{
  "intermediate_size": 320,
  "norm": "rmsnorm",
  "norm_eps": 1e-06,
  "positions": "rope",
  "rope_fraction": 1.0,
  "bias": "none",
  "parallel_block": false,
  "init_std_o": 0.0,
  "init_std_up": 0.0358,
  "optimizer": "muon_variant",
  "decay_shape": "linear",
  "final_lr_fraction": 0.0,
  "max_steps": 9675
}
Each number is 500 + 40 x the weight over its row's rms, rounded and kept within 0 to 999. Layers, rows and columns count from 0. Numbers have three digits each. The size before them is the row's rms in percent of the matrix's.

# layer 11 attention key, 128x128, rms 0.147, rows 90-112, columns 0-127
084:494426473523486489485542482492523437565474502479498510491546507522474513589532470551511592550527529459556567525565460483533477565524470498535510458544433527557467510514515559521517553570502499444482502482510527434537503594525484485495485462515547525504484551463471471476537488528463475511472482496372519570498480534507474492535480458500465436535443515604446464426556505509569487551476
093:555416557532498487517542532518517522536506412486502450529492465463482465387432484481482599565502448492533554470464496516437580473503495445521464519489504497463490450515487436555492497531520530451443439543506569522505521447447462493505549501511478459424477486478502461435491483563518399484477488480482503481533456518524479608430509494456499515595520549478482511511468487484475469521499
089:463536527477487543407563493513484505476528630486483499484509438607509441538513520565551535406512529509472514520464478453572514503477477486515430523557537552522521535531572540505482424531464508460488515527498482492489538531500540488469519494529483571469496504488526448454546467494446579428482473491540498453429527529562471487435514483506434574460500455526503500432533471530475546501508
079:575465462467456603527490449555497509607499478514504512597513507448541513520584528454488454487488530506472507450477488506490548459570509520444478479478561534569497465491511485479479495562482510550487550476502513527488424463514529479456489508471501409416449516447525481472524503487489468498521515580502440492468523512498477510603454451545574524519527483482512562514436523556542454450451
088:430416430473563500502504516444522465552513500525479461599438500551567417458493534523518438456536452478518518490512520542501481505564494458420529458556548470513456494513506521571467480562494509471548514531529465512508514493562464454499454540525481470464452556465508474506495511474462544528503509606491450542499452414560495546531473441492488439485519494480476444481596533461499451518518
086:544518515509453558416508535504518523597485468504553460502480543487466520499549385463463559479542483454572489627567454539460514523446454465509520547550527405514541501469481531499489561482547477464385485531498547526582484523536488442439476461535479484531466462488512450479506494530541502515487534542539517512482536529465539519492529543521485465541526511527489498440451546494499469474463
105:466488429552518449467473489541469512465521458463502552411552485554528533537486542569502497551493448494464521460444534551496538438541537546524442519466480465450494521522508478546526524419587524529520519513508495595483618547474475526502495461487423522526530509510494497539507499507430489523578531498415483588491495457449554418521501558517538467468545500515508517507528476547545537502463
110:481558466500494505429434497513513555455551524479504464529509523501557546476486504512423463583463424506558543565512544525504495598546488482510533546428473433506535475493546525527512490448564453436461501501423495496550513573498495479464481519489453466531478511527441511470516507500487510529532503460497551559434501500457491489509452454475581469558536446432569525554473533461462504567420
087:519509542495437517531509476533434504449431514486571409471536471493520473533587522426536500471447567523450519519500465532522503551471465468480543528450528541496514541489502505519467538612447512486471547556493510525555445484484482534488548500528579475478437467407546475514565407504506460509514525501465512494497515612555492534500564443485522496486541561533527481496434548525523482468503
070:511484551523496593513547509552484552468467483500522477515588487487581534653430483519477462536476456525519554483508576442507500474518541524491565524453554471423440510544482461457494453496514463603518419522503503542482436481487451530464488526520524544501488535497472472507489476512535468529556438524454528527481483458463518426487534531508432554510539482523505502550515521499489498561559
135:500524535442513447459509501407592485507586529559426478514494479484555531449471534495446515502533483439456518562495468606435517538503474500516515443545461432491537534586485522504488530476501477463495485554495468517480552507454519472459547541531463505462542540487587537490473523504507526537559616490540491504517500561456518527494414492421499458542564526477476464509513519453488529526500
077:435486525413410416529481440566584508489487488532541527510468513509429473450452516530456476513487475524460506517523520478496528466509502473513520469446459491574542487470485489493471525564475414497404516494503543508453474501492589530458441430523495457474452503545531577508470467461498473561463519434508459543431437553527576478567497428519526497497541547454501519492540480539494496493484
094:535475497495489470434542478491565503521481422517518553441518583462481454544427487532484487469508524482476519476593561450489524458542549544497461459488492421446541534524517477524482538477501441474475455478532455547497449522499538434514466413525484534488474457475587503446463486461496502573512590515522509529454427530518482516529445480529461470464491537384481460439571459505488508481492
091:534474434512564580410487525506569484471472513519481581518492459546487471463422535576484489467470514498542496432519552507518547474515523511500489477544496470513507477522492554542549436489483530478476441443490425452525520519489647520433556492467495465498477536558530464462483533478512482550484503618558452513448476516514479476454554545472542502512523486585499487531489506478511529484556
102:475493535454537482492518511504537482442494567475522501481552515510503487394484491427494474626514530453541559509462472520451560498454504485440533580525471574521451487437535520455528540506500556594490561539523511491514513494541446572534507528497464439474515596550498509523507449466474522480434562450433476467514523512523512565485529451555558500484503484579497530549492495478509539485537
125:571466497503506491543522484519521566524485471555527452515491479444514573534554585488508514525569527473532453444514498534550431540500532477497477528433471512519461545483522430509509489504459441451516483506562524528533422532485515467480449449462473606494411480480518511503494441522489398425469372520498509489446512505484454478456496461514479517505443507502525469470539455593533492524469
117:523508471432530482556504530495554504526465513540588457516454474523534509473546487525530520521503506517518502497513385609480500531520438474485500450537495492449547534544424474499521507527520530477503520588504500589488457472521484527632469531445526503538546545476499539571539545492507524388547492526481485534512529476469569517488514479499524449519521555499475517584453519444534523529567
115:492508481477529471498559517551485548477498528476463466539509470545587511538481414502482513526423447521512558477441500475478464526539498497427554525382529548518576426484486522475408492520533543475499518470560534432488461446513464557493445533490492480458440536467525512516472510453484415485504501498552510526538559438471457451501435528457515501531408497450505567514447542494505476480546
129:547502521524433517491481561498570542512462536524523465482497466532503508519492568520462495446550501513484424509478497508495531517502552402536464492490502515491483531548515494474509506502530448428450499515479466492451454393489418534492566484523405535531556358504507505468367557508484487519522490505555484460478537439490535516510467501532489507506521471547472496507539420489498483402515
136:491565490446479512577498473461522493496554497472476396502527617547447498490537450545506451549487485483464494558432499513436540504531546501493544487534519495569500523474491527560518469491536461432574527460463521526456483473453387452512514543500492475479511516524464546491537494495455539455455519506494524453566543457434496481497521523473460571500505469546574519562471416463479497422469
139:488454476472541480514514484508502432449525436402486512489566469482508474477530470416534522588484461492561504514508497561501483467573492524518497501537525530475509513472431496456519496504472584541510458487569577449530541499500519515580480533468534542476456567474491586566496550540527533607418508474455532521542542521524437471499522490525473592545499485473501540518463475482500557555539
124:438423466478494470483546520450553543544541479508490584547482430473487467539447515503479503560486537506475502488528523448524503535521572413551529471458519438492471436462494521566493462499514522504448508480559508461438527441546450517468442550454493485482494503480500565459505525503561434545496441513520507505492511462592625488547555561494477492523425512515530526558478493448440458511495
115:546454491483509471595586567529505487513526472523521420446530510517471522504501463428472452483499523531568435470431476486396498495471508504458532490426500522426551502517500522525485466518454414494490486527489534573476420496532493472525426530468518518433551515498499515469525467466463502439548488453519503605488565475517477463513557482444558528446532500527510543498448553461499562485463
# layer 11 attention query, 128x128, rms 0.145, rows 91-112, columns 0-127
093:443493441538536429542493457463436561522491534438482529515493514530511492528489473522568492536437446517509517525457597481464506511542532489437521499502608567534469519436488497490434478482527456524519567533468475476509487442503412479504427515497486443576497457512528490523494523521472469609472456530538452546504440497520513482468411476559506435505486444523482549519472518498452431487543
098:492466486477487476466474503495494523505412500538518507482515556465437501532502499508483463523547532520521528522464485432495509510419479448563522490483434498471512451516523491445550471445524512545546462457449513487533511515600527496483557545458499438581527489458474507548454445480580509444542544584484502521524611468471528444528548561505529531463483355542474432479492500506479467471491
095:527506508518508440573456515491477564463478496445479497485505499482506594491512497525503501555371477444532499528548489426449508524490488565575522488506550458489515436491501503533464479518550410532458470550520506544560503466511542478594472540523442501514529451518517524519490541504579522516473481515542580517499500489473514513454443536432451386508485538527452527443474445470553521488560
089:449477491534511519576496476511474511523537528456495439512531558548435556500511525470498462464463437525423442527467522455485518487469468464480395520507455557485530567497516482515547549511493446468522509498480536502447544545502520500522548487425442507474534536503463490489504521454494562582556449537456505432486471514486472463444439505465485425471453605533502494458398408494459517526525
086:545521488532571495399453461507433438577545454552526432589483452534544526494478534417513551568532511469496510464538509453478493559450499606479484528578580547476500493481471489442456508537528535560545487508543480492474510494503501397477500470497511491490481524514451524496432484569531510496483566493518561494523502572498537502484493482505514536597526502523508539489511457498472524524559
053:556498557537551484539520450479530513545522480466443399559536494445488510483609481522573515525596508458524407517488538488478447531508502467474497491531449423571432536494487502462451516521532501455537474461560486438466495489502494533537509483497505539470516540542577505463577544505485441504435542478454413486458539490540487507555460476508510443541456523529516524536489434507540472513453
048:461462480553517551451507479511502491467482461555469519383450524481501522474501513518511525483451569473502557467498463549492472525469459504536436490556523525476498480517507429533518533504501569552514455504563439452495473465487434439463584492489514495428501502447445497440448531469499551491571437481488523520522548420441577518518482490484439483501539529498404502464558475542440547421528
096:545468494455529466584572533528516502532495483492499487521585508519502501460534566520455510465523479438514470560487567462522552472546549489483510520464501486456470530445520588436514476498469513487575517395497475494524512573581480526449477484522447516526461514511576544517514448481527469400427516461495480460470530482570491497524482444509559534442471437461485494576500473541561501566479
070:483478468524497482492481438481470514500523511544519478522537461442465478457515504566485541578549498440501431605452485507462488494516476439488455499456455546543474525475490488524492470500527465442512597488495470438489511559550510566527465527454478526483453500582442528505480500523487492414490541492511471523429559572493597582563515454472537455519480404494488539551492483499551478426474
102:483503437480495463481516439508481539505514542551492515534492482464516451484547453502487471587481464506565477511505481570580441476547509500512548542523469519433489462491519474576446504476552476562516596535449462525477498449544481448516429544428462543462492517517413467500508461475472406459481513549550485392528494490458536464503512506540538472547482450501508493562520408507472473456557
097:604490481414471449588478586466537505475492491514486538542508529439461539459541508491516531523491550486512528496548528562450602543512520558498455573507592560487451518478541476486498539499430508535514472531503537485521503460533488521501519493498511440453491570509451477509450562534490450509408452487432519450479515508580510527433488474531510487512516445569504471539538433512556520502489
103:485585508492518502545450446431453523498575490509479511475433513569507485539482494564521559516491491444451516461423470479466456480527454521512495475498409515514497420500465482491516517501546537476412500540530500411482437485443459508522554592582484493437500532504420502561452594500530502491535539522499497523487525500551457563507409469439484520512504505479512513461474551459461482511531
143:493489458495493445466412462516477494480540489511506528447419563501422515523490478510500507509438484462482467482514483464509410548545457532576492489543545506475506505533420507499588528440573497534482450554489413501487509501516501498526493502514513505469531561534497463521506630460486485544496520498520527535552551464489498551493454487473435484527520523442465576405489511400451552449525
096:516473489415529461465459512466509460498531531549574487545557579471469491400522508459539494528524482431441511570468449532402508476480546572484479483523463499510519544478513537518493475569499494470470564536453478581485467515533524520520459440549479566505501553564494561506508529505452547464489560416431480444461494548462489562522487483478530463445497474503537549539538539467521563484479
118:500460510510523466489569493491601515473546493550503490451432509556428452464600563549517487523512550445499547473463479571498461526505495517496513528507549470497475513437552501526517432510444477509519518572538525549495420507523498486516534442474519504488500517503534546505449413508495417464427419487455400485465517518513477472498532425505504535507417517488499449436513489506555481446449
109:485465420483578449560477482510460487525499544509553520484492488490508456443529526522565475458484481493470518435532449571416458472451470533502471498485462482451551496533495527543578497485466536530535542523488535553559582469553512476571546537481526502531505472519590574522564541552537495576510542498443453537520511544508461502468437506475497528522535563424499505449466511425500560535549
106:496494524506630443471503475499451534489437522450434445570496460508492531528479472535468433467457419535548574435512574462493454493517507472537528510426590557484513462442577442533566483521430501554477501456477547403515499461488455549574484501490458477514435455493505477481550493516541486458495484479545493507512497485448490462482515497498534439527474507509500507506446549544501467495457
115:472471544546514559501423553558557488545433486616495483533448493474514563475496555516517457429546559495498483514473460511521500517480468475528532459487545466457431496501462522576524474467571508421533524527483441473507511479483467540542500498536424563558521438488466507528438525512460465404547510465535496542518628519461498513513459526485461508537501447531520456501480511532446520505542
135:435510524527493454460496518439505533489575471461513446499525567502472482472537418566595425563481465513440499540515518505468507490570527541519538486596518483465461522472493521548492524511526445409584514519490504503483515479490415472490498483559430504472487560526492513537515546429515503498458553487482512477537523464568461538530550437536491561462551569495558467540507435454456503534504
113:507483454426479406482522512465519443454531511449425517514498472506503491441506415452495490505481437530505482436473455498522520534546510483475451484523537535439523530443484471577477481608498529508447481476540483481493487517520569526513448593464543565443465527545483536508534537517455516484485454465476537435514544527586413495463510529527499521476523549489444564497446457475455467584525
114:465445533506535490491544526456448521612433445527504597536537467455487517485502557494495496518501515499536503534479504476504485499513555491480584456492454548466437458463570437531494458508476519543533537438519488462382485471577508487459503463478461474442427495507526475481562506467480478508469393543530506471466550502520596506470522506505523435514424530536488507508439465519431504470516
043:421517489470498497515545487553465577476469460488558506589511510462457493487526515471526490481550518463502497573548547447491507553520416508462481503536512490488454539448532537480596532444440573517506532481514545467554565615441468515453519495562491520495480512507442492491459515435497560530471572456488492444520500577590515490501513554496551503542477455452559524553459500508513483488452
# layer 11 attention value, 128x128, rms 0.154, rows 64-95, columns 0-127
083:556477503537571515519461470527546460552565481513602472522523544468501559508404545514563505522540476536559464469556484512511533533535535470478529517504559514486469470581524509489464486599524514424497538511459504527492475522554549490511521460451577513467509468445485470463471456587543483528582517466486437470507444438558462536498423497510412496488505521521562468481501482560515530503482
098:465506510480529475506499434400438417476499523424524498482500532450530527504454483554570459536522450498453523506507466547537546404405562514510459502506529462537518487443486512457543439495537506525489532529584490456541538621541478549457518490497551544509446479545501557513521467466529499477458487490544505468545467520537547512478506487506524472497400476549510583526521441505530498480443
089:483462456512449469518478520516433485498546548495428500508450489517540539487527533470522564536550513592532471556510496505454486493483536543543431521499488428520477521432472511465546492565443491417533522581492479483472537476470504501386448471547527511489507520523451511492416457510604559476476508507453497424548476543487520512613493495479523490536396510511537504472533451474482478490517
090:415511511524491505505470507566552521594447491412458509544419478483536490540494523509543510536515521511483532561523463537519554523508503499536522504560493515520516458535585560557515501548503543462523483438606461438432493520433477465465521520545522572526554523527438451459547463501514498586468460518547528521486535517544518470507434569484479534578478486526510523478510525469509548413507
088:577455427547464506501522524506515553511500564479511484466476518420532610461520457444481460519472478515505486470511442476538507512485453554510447438464498455529479545499492506532498472507528449499491535462539554535520591488428472450419488509497441499514500516430483529526476502475503484491494401475446579533444520527562471479397538448485531503491442489470466448484548500442489419440512
098:553493463405534545481516389476500516496511541490484451468461517504490519440508510451540488559416554528472459478481415543534520543528504510457479546461517503428488515525476565547458512470520430447482475492434486490424554520505472505404503435534419524485515543503517502541409512513444538552488420571509534456512439544510539525474501522445495454563466546496526474496529515496528515497496
085:469496580467476494495444609507502477447612509500400556497475500479514392484519480444507485508490500533464447491465528521551533560485507538464533478508506503532428523555490504491516547411534490498510471552460490484448522499476488459502530516433488514595522472444535506498507485474503524485541463494540571428486489584532479532421486528504457558488498466566487447435515565498486540550498
086:550520504469514505457439508491493493565548424486429485505502569385496503525435521458517492570537529487491493500513428524452479454531451450586427531518498422497543479504472433503491509462541513520562461579461498502417462486456466530456491524449482559451442488565538440541536463532548468479504470535490460579430532476511489481521508521529512470510501468533497449484435474487470425479481
090:523505485535532525483496505447465527495518534465575506493439472525505485480521579474493463504481522493479576460386499535469534457535498509484560464639499472519454515506511567525498494534524536551483572511509504515480538488460551489533443415444535419529563528535458524458492473481515559515478554474490540470472531433532552517465550538526418563510461430470581511456464491497503461548487
085:528579490554460515477498495537543502496514499443449487501475506571489440477462543543452492461491497499486480503451459507529499452520553503444442512452608476501519432498499555540520507527534480464560522522447465489534535390570561458461482580544526481466525516500537559547466544523520471487449435431490537528387507533528454553475478474494563446470537497475493575461521555511503515539539
093:447550483564511526482522514477505532569588480563546503529500463503557503422453438508547499471457463557484404481512517512600466484431495496456542475504549514561519517422413519456419525519488511544485489575538496470442485546475463492520570452524468523487477449491596479521528517499466542433511485462517539476488521466595440518490532552483517497489492540484519531549520470516516495556486
088:472473511463486525487503525515522524503435484392567489543411458467516481483516473500514541454476461533600542473569517518473511495480522525509458446503476483479507496481556488511526466483450458530558486453431526468514514528509547472463442467563537408584499466490528535487535515504481473543606572560458500518453528452494428460510544485538515480504495554465572448537511484518552551444583
095:492446500559443427437532535394527497547525466549590550538506472530524532542475558476547487496467542549473489499424446518510598464554552517490442466518486472548504458491516469524524496524527535490516539418507491447505495448541496493472456507484532474484478483512493537488523481578453547470550542495596457450478463492509553497553568568602542552486511484525528494487548461473529523486497
096:597439516499464529518484545489518436407524509492530484507467503589492519447427581506485541517459580548428536550413464504459453593495524437505429521561500510510499447507527531494498526490498586520480544490520560492556460442482481546471474521565555490499533503461457521463527542547537487541455564521457449475460504509496502466519480524527565501517519510499520436500519514450542524461441
082:507486530485454496483547509573508512531502461436561497468552598553519495470555498507518484452437465510570420463487568583495457422533535545493504452494553501500452454549514489441565500535481522431515500479518532513441485526483449493526498439454461441463496502521500502455565489489516453465534482529527438525498596510464567456477514513485427473527484526483508558483594517493475516497400
098:454493547550551545511487523522492479506488412502560505490528449535471508502516506455499441485506527590420481487518490534493572490555500517494527477566609508470514582468524487416502443512501461540484486477541509546607493500515480506483438527490564437463510502536494471527535540454568431513497537542505423422587513462517478483463506487443559546457544499548492538472512453500539518516564
110:463518462517458466537550454501543472492476452472536493506503471524493601456463500546552509495480493487501448509480403465499513495550547526554460570523527516554487544494486467435534511529430477467452601552580513527524522553519570504502515427443537445482494550521592566446449471497470537471466527486577489583523444546528536475524484544504447552504461511479495538528558523538537520529498
095:402475461505493538466494477639495557450455407556477460475533468499540474467517449459510520512502497454515452511550601508484538518516523555518509506516498517458472434598530448444545479445490517505496481598507471518465527523505544513531491509476481479526497443449516491596479523475512501469581382537482504477506457502519546521561496466456460560478520477466537520481508511531485473512483
076:446523456471492543438533547531506455470469379497513479523494428450507468437474524599441533501579441444495475544524502480530487418563466519524475485483450480582458505454472509453510517506510498422449559467522488480562541501530521535481486430463436447445474529568518468456542476489507481538523444515471514498474468492470553512506500469552487481559436526480472462456480471437528564498467
087:478503482441414526503518493490484509494458520473507535571520446435474453491444506548377492514440544504462474479510482472572552528484533502508491558461452465489536546492476463503523542605506399485517520505496553548467512525516404458560512432530488428511496580524565540529446491558537508507523479505467468508581427566533520489540455508517444524466500532487482547525523468523547504513504
082:468475516516471555494495509413419438453544538505494474496503489480529505510436468519505491479498572495462571566443518526516558514496521460518521460545426451459519553494452490562497457494537494481508467511541469545497543415489524469397567426539521568478510448546470450446533519457458480486458470435507510570476535529488556428423462505556524487544486544510552525520512489581460533486520
100:471517525472487562477493511483410449558532500498535467506534498479459518506509544441609519544465497473450508500528547515534553493521501550512459571559504433486531511444482450459461444491410549470580560526546421552478423513499600499445524455461507500499427488506447501494481427481508515484462598510572532545591522466505513539511473504489523505462491461541526502517465484532514509497494
093:504521536474526497457506610490469523457445566547489581467478518497505521592433479506491506470520511507563443605559582526418518443433451449481493469502508551466527501538594494530544546480478510457520446534465513470545511499458557506553469520447465525540483540434515456537545519558547477508489479480548494535480546439501508557501498496495529527502490508552526505530515432563548515490558
082:551437491442556455501476465485544497549537543503514555580515442522474500496505445489452502556458531522429498549552484457516559492441479518566449474474557488494479464503435500502464420471470468529524531463397504523476546529456457547560444448527518523529494525477507533550501492481483433506506476536462482571496489475503550510476466564495538531457540521463493515468619410555474534557458
097:451498519512432531483507459532572563485571450539546576482507453489439488509537501517549589537582491499542437455520532477511437477512464491492472571501459469451565523449436538540505540524554550536489500544491562462487476594477463533514509493564440521549486539502540467479505472440543435540456446426500508468529541442465535529456457526500479466486541433504456524496507530474464481522552
084:500528495447505462591523508544470509458433453404506513478470516505528496465527457446439528526501498470524530546498495448479538546476504495567531488497415534512530543561522511459558519443498507493563471445535483518467508474489588520555497464452471441552467501537473466477531547459578415463445507496468493524494505411481528523562516558434536457459575440433503480448462554461462536491494
087:500557475540503503479477476481548489484496482498457562480506535481525373561500500577452543472501558446509482440536456499458532551508464440598493468548540507464540495504445505563511536516548451497505500452532503497470561460558503545521518507518427470496532479485515532496530553532452559501452462473554508478576478438509508512403472518483599462503496491450589550478533506571445525471498
086:535520455544460525528465488468451423552577501574508498490468413514488485518542504502473531519539539497530557453513501561483517575477554600479471588538540504529537550501536532552446521531527512556533526444492470525511512483552484508449479481432531489498524472480501516459509499505469527554527507527596398521435520412507492486532521429497515469541460474530566529530495449432496480452566
079:468554536511530485494527562508534505516604533427498506509546541490513477523491504423471492454520548422454554492527477521528520489500580433519472550488480507460453566436444524494604460552524455548569431528463471515474469517451501522480461440443491443408590475433497494489513453518499531506489483542497519468408467544494503503503445536463500499454497495487446533507475501430495451454506
091:589492458514499506477511558492474475516381468538508641455450529493499493481428544545458516533507516501512527539475476491498442524505487498478459553532465421422493500565497464523528502510518436445562528467494506419511528475478520600486493463494493485473482517520505427474484508488505498404449554517515525537481511567518587462504551498503493500429486532574492580500538521460487471486522
083:469540474487473486497536538457558507489524513474462474536513506531490532486450490449496443442500494515445541505428458548505482521462546487488466489565468533478503460477481516418471507468465526512566516518502459491515475500465501495420468403518491557526445508519527481431409475467437510417491497509502586446461499420538444607485504526518455581489487505526508487530491463488482366444445
090:565549475534541594494546475510554498574542498446523457497429497580453499431503508479511573588527576487450539436539495496460512450513563545452528503443518469457443496501460442458490479475498525525507517583545544556453527497544458539436534498530555468478572467491510501439502496520480533488508506451476508484481439515511561554503559458537520545533419524439457510478494496525539511515529
# layer 11 attention output (transposed), 128x128, rms 0.132, rows 64-95, columns 0-127
089:488529531556489570523532448518538486582505461504490421470470505502613517527559557531548470538507533490503473472528519533502547522471468548487478547493544496523542499468525500473448491545470501528576433539491392484486470485415479512513551481469492432528574432512476516482479415478467473450461470584545535530541524489535605515510522481485516525514540517462519479515546448567549562464503
104:528471516470556422436542453435489546516511453399510508510564363465538537509556507500540453553457521472502482499443454464483499531553538488503497546546507457494429520500462465439494462464486540477482477530604478491490568508543494505486489541512567509452448557531484564438456497518483538515508527475507501505501479524538547495494486534515533488529361526451460520533490479493466478562500
091:448453538522561478409515473556562469544537518508523513460471503492529483449485482459460443429494468526435508519485492455518491460461490514484475532469489371520504464491502528433594469466492489504448496530529485536529462539538421507466476457529529564452533513512462474481475488503458485465476532535524431534471509535422601509511493490464513439516411577487526513466441549502502545461416
090:502502554434490531520473473500467532547498499471565531570512494517472442506439479556620500478533458475419452460475421520415548515564542558499494463519565416496494458501552565524532507459480527481499516443462446515457514492549500488564554492457496539499527526424550509544556469497506497530497444477550496554492539484525486571500480464570487473521478541563484542504458457435519564518483
087:558476457490442581513503504446504489505518555536558533442499521537471474482490477448547523422486486502485461626460468514510490488472456489521497526529479494426523488484408513520508512449591502399471471497483505486531491587502476503495469547519485523571530518488517476463455458444426570546533478399521481565495518489495502548578528508504515472481454478503462549578438458477473445514492
099:494560514481472517423464467508601487468501503487459480448527536463494499495436537464497556506534536539502442470438344549563492483494500515475453526465506464563507504472479502480518508464555481462556471492531527531505496581476495496566524496503492646521580410497492454473540499536474550485481462487513577519544492488495469474487457457480469452529438501513501489520532540564530459497468
089:519512546522492517491409475494519625500492541522443572446531542530476467462516503490495509435469468554570432555482472537503544509505444480510498469465490495561492459456534494484486499528492466474509375472489462507465506466539490466501478501507455530452482565452559459498489544426488517501579529557506554474464569511465473494496544515482389510496446486508498542407474506450442464563515
090:520515451490523536501457516455517495585554501578451414503443490444518463561566551451495518539530517500469433508511511493480485545523447479490448486541516527511484474597562509488545552502496496502520498502486500504509486424518580432448496506493414582567523553529480450503571492502499465636459526511535519530495465470541558476501521463472430447493450474518495494480550484478461454470463
093:453518554501469535434512497442497415472456431500499480508481506528485538446501538453508437491543452545524553521457427515458526500463566497505474418538453489470474497433459490507499545523485479435517499467573465569507510526470463517489498422513503490549477477516500597547450494563524449455450602436443445473497498489500558494534495511557461556452548517472551503443491461432437502477492
089:491509531537441567468483490540519561453575515458458539463530458419507483528507478494494505487492462555375529519588460522500492439460541458524526517522498526507500579549502471602514470531466486482440469537459476483482465515549449461460469505513559465565527457478511455522522523570503575536505514544490478490553453548505512505555460485561491486517488452495540545564510619531489522531543
100:446475451500486534371541528554500526545538531504493453513515472524578480482500498515546516531488518538548455543517447547541461499478489409456524525448528506506457469479516488479427488495544506589366513495467494442488486534541463512491514502451452521447488515453535562486546511440532515473489499498529546455568515486574555452420592489478482567495519477547467493524547456505476493540480
094:558557493495507471568468495486481524520440478558515418435487565528476548546496470558487461540457521478478522476463501518440486592479533497502528510490495512478500487495508542547524576452490519421524493464441542506537461496569424472596491511517483393500552477455502557472493464502532452439416490506561462546507532481506455458481518530505600540497480461482552410506442502486489462502527
099:475502559542549504479559500435411472587461461524549486544414520501510481465457529477475566520541544500481563537495500477388488504487566517478532489527531488478512464494542469518493515495531444480529594493510500479427492504562420476496478400537483513518528538534489487502516477500515521410478599481494533489479512513512564497544502474488528527583472485536562539575534443507422493526506
095:514509504587565448451517534502432508419494470531554515469442481486487504505491513488456495507543516487492497444502443494465496523442516588476507423581499579505449536452517523478478529504490480472545535533463428574489482485541447460498488478506511460555595533517450417467521581525484481451528528537470456499512519473443494537530505540573473512510503552521487466516542502414588519415531
084:476502508515471544582569500519540591531507495476509517574538572452512503489472512525520443463504529542543478524438547548504519457492564496464488507495495484542538523469537566502505508527497473494535429416516524501525485581496548539491562477549510425497521514580497508452525538489499503537563515476560504431476478452518499518463587518502518554458441582502594444586490471537499524584492
098:516488518516498487506502481454479497480485399498515521485482535522468535496459550487455491522478436463457505538507545476569500524489503477461506525516492516539465431395567476491420417490453508561506591468568432512528473533511538509450564560520583357494491516491531452497506501484540480491451545428470527511544502523533506437547491523566507547544458479543457456423494494516486498523545
112:467491521536469505569538459494500463576509549423539510501552536562512506511544517561507471534541563532475476482485459512514523550514552532403555571487520448525505545457418452431501487536476493565492572519512464492463539545490513531485474415496524477499478503592452520462538394468449600503479521474534450457530466556477528426494514480501544523481479473529518499521548450507515555534487
097:460526507486476561503453549532551524531519495548519488468533582469526503441571473516535531486497492509547449473429597530523545459504441495515495489548425402519511502491519471524503473599506475458474453473460494563518463501474538574530517525548494389434508476466527506465533518476445514528500434456487483511476518474458477477460492525415460501528474500504496430488541573539439572532438
085:433481497528553518536491409519516582530495460471573447509527476508492560502494442557443521489544533506447429520410574533543513498499542509506507498478465489520470527528537535480523527464560497467518546515482488526446488520412505533543420445448436456480440515452489505507513460506512565492466447453467534525450517515519578519485457500473471556441497455498551510514594435496490423453450
092:383509473554431536501514418499530474519466502459530530460486482449512461537541483595494492525519554526467535496469512495534517511498510460503452492419424498526406497544516493462529508482470506479491570504445509473487514542514520499538456527452577558502519511548488480451556505500480553434514559422444498456490468519555482517538539528507560414545513434535469461475489426579503563480542
088:497471538441476444545460528453512497512435532508517503568490524436476520492594531489532552506509459467510536440512455509528487564481532464405456415513534522446464437509552544540520454490517474456456497518555460458526521521468469530459412549460468575458564508497485494505471501514457421515470470529433492479500566447493594540527430520461510571540462499460527497522470476500533430496526
098:525526594530460478418519473413520443551519460524500481534511509493506583549475536505534479488534479537518529439449516519551550551533489486453500504565524428522446480527511480455514475477483457550450549487527457445522474441503564457457540492468519486411504553507476537442437423453537500488457528508555461501494423554492556452509508453490454487480441435492507490530532402539486469485454
095:445421487495411517489414549493470541525517535535498515508483505467467492491471574526456415499433509494506561516534584504405501537484472537465467519505476485486578467543529495550479570458584463522485469488455448428454593447500551504560530522472498423480551486423485514509465528499547462498491549562548518530514502512497481481570449560502539436491524530518475490486483534461521478505535
083:506472466466497514461507403489557453453411477507462474530465453528537521506513516457480548575474515492469540432529499533520527524403466516536494550469484482464493499601508506528530480515457558487451483523496527524509502499493506493496486523512561500530543516559413492510525456453606475557507508376522541478530579471501547504449575546543495433508427499541440514527508546494520513510565
099:538562450495534528383539493523503520459510479503452491470477539500521548481534535611499473493417544445439461513533540493514424446541393474553528471432428454547525451562497503494455555471490524485429491426473456518452545508482565545459516476494475555517509441489484487511489475443504494564567482523503506558495463521457546497469471522530470482477515547493520475516554439498487451510460
088:466507497447486500582448505496425487437416449462502475471548634473486526519545462460505424519493484506479502464452554498546558478524485507480554484516457495486521545465449439510508543439510446558482559488458484477554518451471531496549494564536501501502443520481509518543578540437498475536448534544498453539546570420436475546477497541542564515474524499517567497524488501447473519461533
091:526439512493491498438496527550533528510448466449523602514506552482549459510522474583438513500506498494522539468464392421474508518454551475540534464498510538501469515543514534565516482514501537560540476487458519495467512460477489457540454592518487537505450436462506469506469559536554470622467530481468565492541531480479544465512451500510534445577579500509592525445505506472503514536492
094:506476546487558499467489489521486505617520509547528526489482515504484523462507513538534461542474504474531561514464481516508470622426490418534519470557520506497532501485465577496479475425474514447504572510455464523530447454518515466466479440531571565562506429500514540527436468522542426463439576514452519554556505507483491580500495451510503515512542508525537502460589477582491543506478
082:497530582527499513542543506480488507447465468440465511532498488519486537518546534491525495459522567493502429605538485495546525532470549446530512495481468492491495527484532500544562498507526467512484414518424476462469483446474513497441508451485546543512464599485546425489509513529431439430444520546517493482502517458569464474460516545451512429482443472582587504459495548551479438416493
092:499514486503559560540503475487504492558459552494539487479503456468487537509430575521502471447505529491552556488500488488402404486457571526493434471551379495488553482543550516495631448497496514531464537463534482530470494481489557479501480456462468555467488529482535475438500521513483556511477523565480484472557565552504529500544419547554549441509509489495490503560480504458530539454526
091:537509516537433499441497528487569430529531514538555477494549496506489515455472489399539489519524515489492462601516509545512460448499524515543495426541568473440502521389481489535554538552517454459459447516506532507501492521511512530380496478524481588464562577518425487545544521503481528505437457549520540488454524500523554484467588550533498497518483482539506481522489481448511552474469
094:517500475548506548447498519494472520471542471490469490528538487489473496516612535530515483548469526442505545521483451483450509432418566505419447454524480458559494524500495527473508449569450459468498535514465545578516438587497395483492505463498579555514524464521547491520456433555482479477429526502457525546500479546527489523485564479491474500456453406497454482512482508506544452495414